Part of a small language model's weights: value embeddings.
Each number is 128 + 32 x the weight over its row's rms, rounded and kept within 0 to 255. Layers, rows and columns count from 0. The size above them is the row's rms in percent of the matrix's.

# layer 5 MLP up, 1024x256, rms 0.128, rows 662-714, columns 128-191
size [ 92  99 106 121  76  85 106  84  82  95 124  80  79 125 106  82  82  75 101  98  63 118  99 124 120 128  98 109  96 118  89 111 106 115 104  78 103 121 104 118 121  66 101 109  82 125 109 114 109  93 109  91 124]
[[157 122 113  97 166  95 115 143 126 111 103 112 141 158 156 114 111  86 108  96  85 123 140 140 152 166 142 108 138 149 150 118 113  77  92 121 180 150 100 104 143 136 139 175  96 113 102 147 156 177 113 137 166  98 134 136 107 130 158 130 116 114 186 123]
 [ 95  87 143 104 117 218 111 123 136 132 117 156 128  51 121 100 116 177 211 158 148  63 133 107 128 132 106 152 146 124  63 205 164 126 181 156  97 139 174 174 152  99 115 166 122 129 102 163 160 102 129 114 152  83 155 126 115 142 112 124 163 100 135 111]
 [129 177  76 111  54 143  80 172 134 158 112 180 148 117 119 161  94  87  94 170 130  85 137  89  82 128  49 104 171 115 130 130 159 142 113 160 144 132 123 148 116 153 111 112 165 157  23  91 144  61 140 100 130 125 149  79 100 138 124 104 148 158 174  98]
 [153 135 120 127  67 127  82 153 160 191  89 117 134 154  66 109 156 104  82 138 165 152  73 128  95 172 126 133 124 185 146 129 109 103 142 163 112 139 109 128 145 115 124 140  77 113 126  82  94  88 125  99 133 130 119 161 109 140 169 146  91 147 125 145]
 [147 122 131 122 132 115 148  70 136  81 111 183 182 152 158  89 113 184  51  78  76 158 132 107 109  54 152 165 110 150 158 116 171 145  72 111 159 115 164 136 157 128 125  97  38 150 111 100 100 168  66 129 169 160 152 134 106 141 139 114 119 192  96 176]
 [158 121 129 175 138 124 140 161 113 168 131 140 120 148 134  94  97  72  71 129  58  90 124 185 138 135 120  94 150  87 106 123  74 100 152 174 155 142 165 147 104 135 125 172 150 177 148 147 100 171  88 120 141 119 135 101 121 170 140 126 137  70 102 134]
 [154 113 132  81 155 197  96 172 180  85 146 169 198  96 183 104 156 157  86  65  70  95 177 141 135 125 133 140 173 122 114 141 101 110 114 114 118  90 154 130  93  74  70 130 102 136 126  58 169 149 136 145 112 151  98 177 119 167 126  75 113 127 139 182]
 [113 117  76 156 128 123 146 145  62  96 190 108 114 122  89 137 138 175  88 123 102 152 122 128  63  80 138  99 164 102 166 166 123 145 153  92 155 159 116 150 120 107 121 136 133 125 188 205 144 112 132 136 110 108 142 104 160 112 109 188 125 116  97 160]
 [ 93 105 125 155 146 192 116 168 134 128 128 152 142 150 120 152 153 166 110 180 114 100  89  54  88 193  90 154 117 151 157 156 111 106 194  92 112  92 108 173 150  89  90 121  88 124 102 170 117  81 145 128 133 177 138 165 132 176 114 115 159 101 149  98]
 [170 168 217 105 156 108 121 117 165 127 162  90 158 124  87 179 138 142 158 145 112  85 102 169 119 119 121 102 140 137 136 133 106 110  73  94 182 175 148 164 121 154 210  88 124 175  94 106 145 134  65 101  93 116 153 102 116 166 104 124 120 143 134 169]
 [ 76 135  86 126 103 158 106  90  69  91 127 110 109 151  97 129 166  84 143  93 162 177 118  43 188 110 135 176  97 108 122 111 143 147 142 131 151 182 209  85 128 137 198 141  90 172 119 160  97 144  64 109 102 163  93 130 135 140 105 129 173 117 121 110]
 [116  88 152 116 178 122  83 105 124 140  97 148  97 122  81 131 125 151  93 150 156 111  88 147 219  92 119 140 104 157  62 162 111 155 111 129 163 150 163 111 165 131  81 154 124 117 152 164 134 138 133 130 132 136 154 153 175 171  97  95 140  61 123 109]
 [154 169  95 165 151 104  92 126 123  93 144 103  88 143 128 133 150 182 140 189 124 117  99  90 152  91  96 164 128  98 129 102 152 130  73 147  65 114 137  69 152  76  69 154 151 152 126  99 141  62 108  93 112 101 118 136 114 126  90  98 100 122 179 168]
 [146 107  74 131 150 147  86 142 121 111 141  73 125 129  95 122  67 139 142 120 184 154 152 152  83 142  83 155 174  83  53 163 166 118  83 157 114 131 135 158 120 135 149 113  82 107 121  79  87 131 141 162 166 106  95 150 110  82 159 133 142 108 145 130]
 [129 101 135 133 155 131 132 170 141 117 135 165 149 114  90 186  78 156 127 143 129 111 151 119 121  81 130 116 150  57 162 153  97 182 152  88 123 141  83 131  84 105 128  62 106 175 116  78 159 143 121 131 167 111 117 139 162 151 175 137 143 162 106 111]
 [140 126 136  89 126 100 136 130 130 162 104 134  82  84 110 190 145  91 166  79 101 101 146 115 120  93 161 138 180 109 136 170 134 150 120 105  60 152  95 103 125 158 119 147  93 103 200 118 180 143 177 117 126  64 151 138  93 134  55 144 147 133 183 112]
 [147 129 119  88 137 104 127 135 122 153 105 136 140 155 155 137 121 214 117  86 114 155 167 133  94 164 120 118  79 121 105 109  95 120 157 148 107 127 124 132 129  85 144 151 114 136 181 149  87 117 125 150 153 134 130  94 124  63 111 120 156  85 119  74]
 [112 161 180 141 138 126  80 112  61 157  95 125 163  58 149 139 163 128 130  93 111  88 127 128 135 141 128 174 176 107 166 107 206 175 140 120 157 125 106 153  93 123 134 157  92 144 162 128  96 137 126 171 144 113 126 128 117 136 135 182  80  96 135  84]
 [144 183 132  80 129  98 160 165 185 150  85 115 132 155 162 119 100 128 159 112 119 186 113 157 141 109 111 104 129  61 111 116 146 168 161 132 141 123 166 136 143 154 108 119  85 124 169 106  71  83 173 131 131 108  95 167 179  58 119 135 166 136 166 119]
 [146 142  90 120 134  97 111 113 101  86 113  73  96 132 127 154 100  78 147 136 132 160 162 151 170 130 126 192 137 104 131 107 145 158 148 117 159 125  85 144 196 171  83 112 111 104  68 111  88  99 139 169  67 153 146 142  78  83 155  93 103  94 114 116]
 [ 82 156 190 187  90 132 112 165 137  99 147 130 155 145 177 147 120 158 167 134 144 117 129 125 171 110 159  92 143 142  70  82 164 123 140 116 120 136  72 115 145 104  58  94 108 125 174 136 199 135 158 133 144 100 119  75 106 129  73 157  79 125 153 139]
 [126 116 108 167 132 129 142 138  82 106 108 146 183 161 128 129 148 162 101 165 191 143 121  63 206 119  92 115 155 133 192 143 128 137 122 127 133  94 109 123 150 176 119 137 107  99 129 105 115 145 187  90 107  87 162 180 135 171 144 108 112 142  95 127]
 [162 168 200  87 106  88 113 155  59 145 122 130 137 105 178 123  84 133 158 141 171 133 129 167  93 114 128  98  94 131 140 115 171 157 187 140 128 115 113  93 132 149 137 127 148 156  97 109 104 101 151 147 138  99 111 136 157  77 131 215 176  92 149  96]
 [ 71  78 127  93 133 165  88  83 141 110 113 127 113 156 129 132 106 118 122 112 178  44 127 171 110 155 146 164 147 161 146  96 113 165  88 117  90  96 113  94 169 168  89 150 172 221 101  62 120 137  97 190  99 132 159 115 171 180 104 129 134 145  75 158]
 [ 90 185 125 142 142 197 136 168  85  83  47 145 104 137 172 126  74 175 131 126 141 151 180 102 147 104 128  73 113 162 159 139 130 154 131  88  76 116 125 135 128 171 108 118  91 103 102 153  75 108 178  93 128 133 154 135 138 187 105  68 146 104 197 134]
 [106 145 139 188 151 114 130 149 128 169 161 128 135 196 164 137 109  88 115 164 187 107  63 101  90 105 172 148 104 124 171 106 110 104 137 156  98 123  88 210 207  99 150  82 127 103 119 161 102 160 183 137 105 109  93 144 114  98  97 103 113 139 131 154]
 [136 175 115 124  72 121  83 105 151 112 123 123 144 187 123 119 133 115  92 104 115 139 115  92 125 115 114  95 143 134 188 153 109  62 130  92 124 141 149 161 121 151 147 139 149 126 136 172 176 153 120  65  73  89 200  56 121  98 137 111 166 114 166 152]
 [141  72  31 161 160 131 160 187  94 160 135 136 156  74 129 109 110 169 138 162  73 130 153 107  87 165 201 110  86 115 109 148 128 146 146 122 178 177 128 147 132  85 125 160  87 149 117 119  75 159 115 144  89 145 131 137 160  66 113 140 175  60  93 133]
 [120 173 140 143 121  77 126 110 148 187 181 135 101 117 114 121 193 111 122 111 156 110 173 142 157 149  96 136 151 113 121  70  81 130 121 105 125 130 157 149 110 111 105 108 103 121 135 126 154 132 133 192 116  64  92 137 191 122 133 123 164 122 125 168]
 [167  73 136 170 136 113  70  94 121 140 148 121  87 119 132 127 159 161 105 121 144 147 123  37 127 128 163 114 122 147 106 105 135 164 135 167  99 152 122 134 129 138 110  87 105 104  78 109 131 113 148  57 128 132 149 139 108 165 117 112 102  79 145 123]
 [109 177 127 107 185 107 160 101 145 125 165  87 106 139 151 149 127 102  74 167 181 165 113 145 159 107 134  68 125 113 148 119 124 141 151 183  85 148  79 146 209  61 112 131 123 103 128 108  95 145 112  66 109 100 100 120 171  41 139 126 190 140 134 127]
 [155 131 110 149 135 110  81 139  60  76 192  88 109 128  79 130 123 109  44  74 144  95 203 165 130 189 110 118 113 133 125 117 105 109 134 120 191 138  97 154 119 144 168 144  98 159 149 102 123 152 162 148 109 162 194  61 139 148  80 154 105 108 177 134]
 [144 155 110 164 158  83 150 122 134 113 148 168  91 133 108 158 130 163 175 116 137  88 177 103  75  59 167 111 174 147 144 149  80 150 122 101  80 179 128 180  72  88 160  80 106 129 146 195 129 102 194  70  93 111 101 131 119 110 132  98  84 135  56 163]
 [111 149 102 113 135 118 167 122 148  98 131  85 128 117  91 246 102 116 150 101 165  91 167 164 145 134  70 187 142 137 120 106 142 159 130 107  91 142  97 171 113 159 111 155 130 118 103 133 131 153  99 107  96 149 138  69 118 164 123 119  65 124 187 134]
 [151 126 134 123 166 104 111 131 109 121 138 159 162 116 122 101 134  91  63 154 107  95  57 118 177 112 129 133 111 119 144  94  85 120 147 128 123 157 226 152 148 188 102 135 160 149 132 121 138 117 131 152 140 123  90  78 116 152 120 132 153 115 111 126]
 [146 164  98 116 144 121 111 107  86  75 109 142 122 100 114  79  97 105 131 144 188  98  49 159 165 120 163 157 121 165 163 142 106  98 145 156 151 151 136 138 167 133 122 141  68 106 188 180 163 162 116  80 129  90 124 165 130  94 177 113 153 101 179 143]
 [120  80 178 135 125 127 114 134 139 141 100 116 153 152 132 105 121 129 121 111  56 125 133 150  35  91 139 166 129 152  83 106  93 143 136 150 135 181 156  89 156 144 150 146  55 184 101 150 147  75 115  90 137 189 103 147 165  76  90 127 142 112 139 102]
 [160 121 117 156 152 171  88 131 181 124 186 141 118 147 147 174 114 100  83 138 156 176  92 113 119 144 180 114  69 104 154 177 151 151 157 102 204 127  99 123 131 116 175 143  85 106 102 149 104 163 142 137  88  63 167 148 160 134 164 103 135 105 118 142]
 [160 176 102 112 126 113 131 181  58 154 191 175 144 158 107  86  74 154 153 108 135 211 101 113 171 126 147  85 137  75 146 102 138 124 106 119  95 142 151 155 121 103 128 132 100  98 135 115 114 106  94 142 179 144 163 163  83 135  73 151 117 105 122 130]
 [168 148 114  76  62 117 157 160 130 151  94 150 119 153 156  77 126 152 134 124 104 136 162 113 158 172 169 132 176  85 156 166 115  78  62 184 193  69 167 141 161 121  48 125 179 178 103 183 142 100  89 139 136 185 157 146 189 134  95 145 112 156 138 120]
 [108 106  94 109 145 157 171 146 145 148 130 141  91 140  96 121 120 130 199 132 127  93 104  84 123 165 139 139 163 137 113 181 128 110 123  84 114  79  95 142 111 112 107 120 106 100 138 119 119 110 153 116 156  88 149  73  86 145 159 161 120  93 160 104]
 [154  90 119 163 109 177 137 119 116 151 102  75 118  99  93 187 124 106 134 151 132  71 140 219 169 163 166 136  95 146 112  47 131 135 122  92 172 106 123 142 125  76 101 137 138 131 103 131 132 172 123 133 134 140 122  92  99 150 112 143 118 136  95 119]
 [ 97 133 130 125  96 117  49 172 115 165 143 136 175 157 123  71 122 135 129 144 173 104 155 127 153 134  81 117 212 117 133 160  87 105  88 182 138 138 109 129 118 115 105 129 118 149 101 141 142 139  70 153 141 133 136 164 106  97 121 134 164 185 146 142]
 [120  89 109 176 133 142  87  79 106 120 122 176 155 160 123 155 184 152 113 101  96 108 149  84 172 136 194 104 113  94 146 114 198 102 126 166 128 137 102 145 185 132 118 110 104 216 139  99 140 139 101 130 117 152 160 209  84 121 131 116 189  86 153 126]
 [101 178 156 162 113 143 117  70  64  68 128 134 106 161  90 137 102  96 108 153 149 117 154 139 189 142 121 194  36  79 204 134 103 101 188 136 129 111 144 127 101  69  94 105  72 171 120 123 125 126 182 121 119  81  98 139 127 106 155 145 121 138 144 116]
 [131 128  86  89 104  94 184 119 104 133 137 159 116 134 155 104 143 144  75  50 166 183 107 171  99 176  96 164  93 104 100  73 110  62 136 122 110 155 105  64 176 110  60 119 131 137 107  93 153  75 137  74 127 152 139 119 156 155 122 132 165 101 112 191]
 [130 134 103 169 168 143 150 151 129  89 136 153 131 142 106  94 100 170 133 144 147 159 198 124 156 108 113 183 155 131 175  93  86 150 100 104 198 155 125 132 141 106 149 171 114 129 165  92 129 134 126  64  78  73 221 188 131 154 114 108 150  89 187 127]
 [134 144 128 121 145  87  99 120 140 103 146 163  72 192 163 159 144  92 146 146  46 177  86 147 109 124 109 116 142 134  75 163  81 109 117 175 161 127 128 148 147  69  85 183  77 156 162 146 133 120 137 197 132 134 213 195 158 117  88 114  90 127 155 111]
 [131 175 124 118 117 145 147 167 132 135 113 140 159 139  83 119  99 167 129 121 101 158  89  75 103  89 161 140 120 180 147 111 112 129 113 125 114 128 128 133  68 128 158 113 157 159 147  81 102 146 134 121 120  99 139 117 100 177 125 129 153 125 170 140]
 [111 141 134  58 135 139 166 128 121 199 169 144 121 159  87 112 127 163 107 134 106 102 139 158 121 113 145  84 158 120  76 126 181 114 165 149  95 196 121 152 144 128 168  71 134 112 163 112  50 148 124 217 100 121 146 133 141 126 113  41 147 102  80  60]
 [123 164 167 124 159 114 137 172 185 154 146 140 100  89 107 161 122 144 130 169 168  81 129 102 127 169 182 172 124 141 150  79 149 160 181 117 131 150 182 175  70 154  98 110  84  92 133 100 139 118 144 155 115 142 129 110 169 136 188 110 134 127 107 117]
 [ 81 112 125 159 190  92 136 146 109 139  71 108  87 139 118 139 125  86 109 158  53 133 155  57 196 211 106 136 144  67 118 104  81 152 188 144 126 146 124 102  84 105 119 106  89 155 195 122  69 111 110  87  95 127 167 114 128  69 134 172  93 149 110 145]
 [115 135  89  43 118  84 116 137  83  93 120  85 175  90 129 170 123 127 186 149 106  93 144 103 133 145 109 113 137 101 159 136 181 126 142 150 153 116 131 103 100 110  66 141 190 129 111 110 150 151 157 172 119 154 158 137 155 150 157 109  94 102 150  19]]
# layer 5 MLP down (transposed), 1024x256, rms 0.043, rows 662-713, columns 128-191
size [ 85 101 118 127  80  99 105  78  80  94 128  88  72 133 109  81  79  70  98  95  60 104 106 113 123 153  94 115  98 134  82 101 106 107 103  74 110 120 103 116 119  60  99  97  82 119 114 112 119 102 112  89]
[[158  99 136  92 111 131 130 133 158 118 115 172 137  96  65 158 105 100 108  56  93 140  81  96 135 147 171 161 104 103 125 164  98 108 129  78 137 115 117 168 126 145  84  97 124 200 108  53 108 143 154 107  91 123 167 128 205  96 146 169 135 157  76 153]
 [129  84 112 109 143 128 117 120 158 193 101 119 132 102 137 113 185 186  42 122 190 132 178 174 111 102 110 109 131 107 119  96 171 101  84 122  76 166 104 145 102 137  99  89 155 127  99 190 122 141  82  98 140 151  81  99 150 152 196  96 125 133 110 139]
 [139 161 112 129 106 227 115 120 118 105 137 175 103 160 188 162 114 120 110 130  79 117  83 131 126 111  78 103  96 172 115 104 165 110  68 165  90 147 159  62 108 148 109  95 158 137 154  75 124 103  96 145 130 130 186 110 168  73 148 119 124 116 163 128]
 [110 120 169 145 122 159  19 134  97 154 159 114 123  87  83 129 159 141 122  82 101 145 132 141 142  98 134 168 156 135 143 110 163 138 139  81 149 124 142 148 133  52 151 131 177 150 140 109  57 129 164 158 103  74 137 150 146  83 150 115 127 178  94  68]
 [157 163 148 111 123 110 147 144 136 110 143 173 112 128  91 105 147 117 172  89 176 175  56 145 148 111 111 133 167 133 113 144  88 132 135 176 114 176 190  89  97 165  93 142 146 141  89  96 101 101  83 151 142 165 153 141 115 117 120 184 136 151 155 107]
 [103  76 105 114 140 120  79 108  84 168  66 104 156 128 110 130  97  95  68 132  82 117  78 121 172 102  83 115 136 187 149 112  75 141 136 133 142  60  93 185 106 144 110 132 151  83 120 193 160  95 125 155 121 137 104 130 112 152 175 161  30  98 106 160]
 [166  96 115  85 143 141 115 170 181 135 154 200 104 162 175  99 158 145 155 118 125 164  82  97 165 100 115 102 118 116  64 106 161 182 108 178 231  97 206 157 132 158 167  99 107 189 137 131 125  85 124  77 134 147  79 150 106 114 166  98  95 177 139 174]
 [125  98 149 145 139 119 142 111  98 118 117 124  86  96  83  49 161  88 161  85 110  95 185  71 118 153 127 103 127 137  76 145  91 129 164 150 116 153 109  84 176 127  72 115 145 189 173 148 130 139 150 152 109 146 137 106 106  51 134  65 103 100 156 110]
 [122 154 129 165  88 113 187 189 107 127 109  57 118 140 119 127  84 102 121  94 117 146 101  81 173  79  70 178 100 130 150 116  61  89 154  95 119 165 115  97  57 202 160 117 121  91 119 153 160 194  52 142 139  95 106 132 121  64 155 122 146 165 143  51]
 [185 111 183 135 153 109 153 132 108 171  93 108 122 147 119 105 131 173  66  87 143  85 118  82 137  85 111 129 195 137 110 128  99 170 116 118  95 126 129 160 139 106 147 138  68  94  77 140  86 137 187 153 121 100  91  70 168 119 154 103 210 118  92 101]
 [ 96 120 128 184 104 168  84 113 165 134 114 153  95 163 104 103 168  30 144 140 215 130  91 154 112  48 133  45 157 110 187 205 106  81 117 158 118 136 144  88 161 100 117 125 131 147 144  85 142 134 150 180 153 165 140 154 147 112 174 135 143 125 216 104]
 [114  73 153 173 103 169 141  79 121  53  42 155  97 129 116 132 126 128 164 138 120 118 109 132 178  84 137 121 129 134  97 110  77 134 115 101 161 159 132  55  81 170 101 164 130 115 136 199 127 172 205 183 145 166 129  85 189 130 131 102  99  87 115 136]
 [ 98 120 158 149 132 102 140 104 124 160 164  92  97 111 147 151 117 126 124  86 115 131 152 167  80 136 171 162 161 167 123 119  96 140 168 122  92  88 113  88  90 144 145 163 125 112 147 141 187 150 187  75 162 112 146  97  84 115 179 109 138 145 130 138]
 [124 122 152 131 160 127  80 157 122 130 188 127  99 128 140 151 178 161 142  82  70 175 138 165 101 110 125 123 130  20  65 139 169 110  94  67 120  98 128 125 153  98 103 195 140 143 127 154 165 113 145 120 152 104 133 103 154 150 150  96  74 152 129 135]
 [118 112  81 127 146 124 115 103 163 142 177 148 146  98  81 131  90 117 101  83  78 151 100  95 112 212 102 151 127  83 159 132 160  99 148 141 138 140  86 185 158 111 189 110 129 147  93 130 198  81 120 116 128  93 113 151 116 148 169 160 116 127 103 113]
 [170  97 141 147 115 117 143 141 189 117 116 138 110 109 108  55 122 131 159 140 107  95 130 152 120 118  62 118 175 135 153 121  84  68 109 129  71 157  81  59 139 112  52 134  99 129 112 174 116 139 133  96  79 107 102 134 122 135  57 126  63 103  95 105]
 [ 90 162 102 167 195 133  71  97 148 160 120  85 135 166 164 155 116 160 160 152 129 131 140 109 168 104 155 128 199 189  87 117 164  96 142 134  77  97 100  95  88 125 140 178 136  92 174 146  72  92 106 149 114 170 147 122 140 130 157 184 103 108 107  69]
 [147 103 142 113 136  96 179 140  89 139 143 120 147 165 181 169 152 133 118 109 134 152 141 147  87 126 165 170 114  67  86 112 145  73  95 134 131 187 190 120 162 152  82 163  94  95  98 116 140 182 149 105 179 162 113 127 149  66  98 114 166 124 171 155]
 [ 93 108 170 109 150 162  98  49 117 163 103  96 125  94  74 181 124 140 110  66 147 100 126 172 102 126  99 125 149  96 103 182 108 112 151 146 148 164 185  82 158  95 165 138 123 126 139 101  98 143 103  98  50 171 179 118  99 175 106 146 115 121 100 112]
 [120 165 115  54 136 144  90 107 113  84 144 213  92 180 120 110 115  69 178 137  89 127 111 174 172  95 145  96 128 113 166 102 133 146  98 123 138 113 151 133  67  90 192 108 109 110 115 149 132 183 137 109 176  98 127 166 176 191  82 114 152 155 137 135]
 [152 137 156 155 132 111 151 146  91 120 172 112  72 199 164 123  73 190  72 146 108 117 146 108  68 172 143 194 118 170  75 148 118 165 151  89 163  84 105 182 142 150  92 133 116  83 191  93  90 137 122 105 109  75  66 124  95  99 137 153 147 139  93 160]
 [168 131 143 131 113 116 153  73 124 149 107 106  98 144  65 110 125 114 113 109 114 157 152 157 130 108 100 177  85 139 168 143  66 189 158 146 109 127 104 163 124 134 176 106 112  90 119 148 111 128 113 117 152 148 209 103 139 138 104 173 176 115 114 154]
 [127 171 132 116 147  95 102 200 109 136 122 141 106 101 170 144 130  88 123 121 129  78 116  99 113 113 185 118 100 123 102 127 153  89 142 143 168  74 173 160  84 163 141 122 127 105 146 148  99 145  81 105  85 111 109 110 185 122 183 110 112 181  74 174]
 [120  98 136 111  99 151  97 106  81 124 134  95 155  83 136 123 131 134 105 145 175  84 128 127  97 176 172 112 154 162 171  55 121 137 116 112 148 192 135 127 171  98 139 105 165 130 112  86 162 117 180 134  91 111 168 103 135  91 125 115 122 115 127 203]
 [157  88 165 132  53 108 195 114 192 127  93  98  67 110 143 159 100  87 175  74 119 152 147 138 202 111 165  52 105 135 106  51  73  98  66 161 143 104 102 117 135 159 133 156 143 103  94 134 153 122 170 117 110 151 122 125 125 115 143 180 135 145 113 129]
 [131 134  93 129 118 141 120 115 146 125  92 108 149  89 212  87  79 111 107 111  31 183 176  89 255 117 131 172 124 133 109 123 147 142 134 123 105 120 134 153  97 146 123 120 108 162  84 151 192 170 117 168  80  83  52 134 110 109 108 115 160 134 125 189]
 [104 148 144 200 170  33 129 132 108 196 102 104 147 161 113 137 161 127 123 118 138  72 117 156 177 122 115 149 142 135 137 125 150  80 107 149 130 172 196  85 142 156  99 109 120 102  81 109 163 147 103 163 128 118 120  98 121 123 218 143  76 145 115 115]
 [110  80 100 151 174 141 200 183 117 115 120 150 153 134 182 115 160 183 142 169 124  82 160 104 143 104 199 119 120 143 148 152 200 142  84  80 125  97 133 120 144 140 131 162 109 126 174  98 123  79  95  90  93  74 135 151 162  61  97 146 108 125 102 184]
 [122 114 189 173 171 143 127 117 124 123  96 169 155 115 155  87 150 192 167 136 124 129 200  71 135 123 115 129  90 120 153 167 135 121  52  77 182 141 127 133 135 127 185 151 143  78  85 122  79 156 153 168 179 171 132 176 140 102  84 120 129 126 148 152]
 [164 105 182 131 133 123 156  76 113 103  68  97  12 108 130  91 135 164 146 100  78 165 128 148 153 129  98 122 151 108 187  96 102 103 132 134 103 152 128 167 100 106 182 112 108 129 122  98 120 165  89 104 207 111 149 134 139 153 143 175 167 107 120 136]
 [128 126 126 140 130 109 113 153 130 169 144 168  93  82 169 173  96 143 100 174 112 143 176 116 149 169  93 173 147 144  81 110 185 107 107 110 162 172 137 169 112  90 107 132  60 112 186 141 105 192 171 206 141 101 130 144 111 141  92 104 160 163 144 121]
 [ 65 196 179 174  93 122 149 171 150 129  33 161 138 133  98 162 156 104 156 159  78 106  84 135 154 128  90 130 170 149 185  90  82 115 125 121 174 153 101 115 134 122 155 133 165 126 113 159 147 119 155 123  95  75 126 170 166 113 178 162 106 125 110  76]
 [107 148 165 133 121 111 169 117 152 126 149 126 102 104 119  95  94  72 165 134 134 142 117 120 111 103  91  95  84 159 157 122  78 124 152 148 104 124 111 109 156 148 130  81  80  87 115 134  70 145  81 130 155 182  85 149 142 113  83  95 217  99 102 182]
 [101 115 178 193 155  76 121 181 168 107 126 114 103 157 146 117 105 220 123 145 132 100  82 114 181 107 114 101 133 162 169 141 154  78 105 192  95 128 115 121 143 107 144 117 138  92 129 107 139 106 158 143 119  95 172 110 164  97 130 143 101 166 102 102]
 [ 82  98  64 193 162 144  80 123 111 118 155 102 146 157 113 163  83  82 159 166 122 150 182 150 198  83 125 106 111  84 135 119  54 136 208 128 150  59  92 178 127 131 124 136 115  94 146  95 104 151 147  96 176 158 120 125 145 146 163 125 103 111 108  95]
 [120 102 195  80 178 159 172  80 155 111  66  81  87 105  89 186 122 128 132 109 119 130 127 117 112 153  78 118 100  88 120 102  82 172  49 128 145 103 169  74  90 140 107 155 112 124 129 114 134  90 113 124 131 189 185 129 162 148 142 118 152 164 140 157]
 [163  52 113 125 137 112 103 166 128 134 123 150 117 128 122 115 146 151  94  89 111 153 132 121 139  68 128 107 156 167  98 120  89 192 167 148 188 136 134 158 184 148 135 147  73 109  86 127 113  79  73 122 148 191 120 149 176 104 109 118 163 117 145 156]
 [153 129 172 104 198 124 115 181 180 111 122 160 117 151 133 160 111  92 103 113  88 151  86 135 100 214 152 142 112 189  93 144 124 117 113 125 115 137 121 134  95 204  76 121 141  94 134  98 143 188 171 129 121 137 117 143 119 120 154  89 117 102  74 150]
 [ 99 124  92 150 122 116 171 118 158  46 118 122 127 139  72  81 123 145 145 119 103 125 160 129 111 126 140 118 123  82  92 129 109  98 130 141  93 115 133 165 152 182 119 176 117 122 172 141 113 110  75 113  91 109 131 121  97 166 114 166 123 131 122  84]
 [147 123  91 137 141 110 164 127  85 146 114 127 149 132 124 142 151 135 179 145 137  27  83 160 174 146 131  87 124 130 105 109 170 128 160 111 118  86  78 157  90 120 176 117  58  80 147 148 120  93  96  92 149 190 131  18  95  83 189 183 134 115  78 126]
 [118 140 116 136 111 142 137 125 140 114 149  99 145 112 135 178 150 149 118 103 152 110 173  96  70 176 152  79 138 149 131 164 158 116 127 137 103  91 125 143  65 132 146 179 188 168 153 107 139 142 111 130 150 119 129  95 114 156 165 151 117 131  89  96]
 [153 156  87 151 211 163 100 117 114 109 202 152 114 176 131 154 189 160 146 167 160 104 137 191 107 154 168 135 182 105 129 130 119  65 122 116 142 134  91 112 104 163 130 212 118 157 104  37 120  58 117 130 173 114 152  95 145 113 122 158 121 127 105 161]
 [162 179 163 138 164 166 135 134  97 118 117 171 109  99  84 102 180 159 171 154  92 159 131  83 119 123 173 148 130 135 127 163 132 182  65 156  74  95 120 125 114  87 123  78 117 101  91  96 159 170 142 135 146  84  87  99 138  89 121 112  65  97 103 115]
 [115 103 186 158 151  99 115 137 128 157 112 159 142 109 135  86 133 116 161 170 117  92 171 186 115 154 166 144 145 171 113 101 107 186 157 102 217 103  73  95 139 117 140 130 159 163 146 130 148 111 117 145 136 176 145 165 181 108 116 148 141 132 119 151]
 [175 134 112 108 145 126 113 171 118  48  98 100 121  92 162 114 155 108 215  90 102 133 171 102 205 175 202  99  97 165  96 174 146 125 125 108 143 122 117 137 136 154 197 166 133 177 135 175 159 141  96 107 125 136 101 171 130  95  79 142 106 128 112 117]
 [140 135 170  78  75 154 128 140 135 165 185 191 102 146 135 130 128 147 138 118 146  77 134 162 171 123  98  91 145 139 119 124 164 111 122 168 132 161 162 105 123 141  98 156  98 151 157 101 115 129 111  74  89 115 158  76 146 145 110 120  95 107 124 139]
 [200 134 157 114 131 132 154 140 140 116  87 123  96 100 153 121 147 192 144 128 161 109 141 124 128 107 117 171 138 164 136 125 135 138 146  84 191 181 119 109 121  99 133 110 131 161 193 174 108  56 109 136 133 110 108 148 138  95 142 121 162  97 133 129]
 [124 112 211 134 123 125 139  73  80  51  87 136 120 174 128 125 137 118 160  88  97 153 186 120 161 109 179  92  89 173 115 160  99 108 159 117  95  92 146 130  37 116  82 110 107 117 162 141  93 103  87 181 124  85 126 103 150 107 157 160 221  95 152 108]
 [ 83 121 152 104  93 156 130 125 109 148 132 150 110 144 173 108 120 111 161 101 107 158 113 127 117  71  76  90 112 164 146 151 106  31 121  64 132 106 146 132 100 151 188 107 159 133 189 147 109  73 124  98 193  81 110 163  70 141  88 140 105 120 215  91]
 [100 155 156 135 132 190 129 104 116  70 161  89 106 174 129 132 103 150 139 129 102 114 103 117 182  72 101  60 106 148 127 138 190 116 134 172 119 199 159 150  93 122 121  92 133  87 122 123 100  49 108 144 148 136 137 167 174  69 133  80  84 119 115 133]
 [120 144  98 129 169 122 146 137 119 195 175 156 120 144 128  70 101  92 176 127  76 136  95 114  94 147 116  81 114 109 156 123 117 184  75  50  87 113 110  58  96 184 137 135  80 125  76 134  99 142 105 144 145  71 105 116 154  89 114 127 127  81 140 116]
 [113 139 169 119 149 167 138 125 108 132 148 136 165 175  87 108  67 165 181 159  74 131 135 156 246 100 112 145 134 113 117 163 104 178 233  74  66 160 135 105 174 108 117 145 160 182  93 126 122 102 136 109 149 111 101  83  73 135  73 150 122  97 120 147]]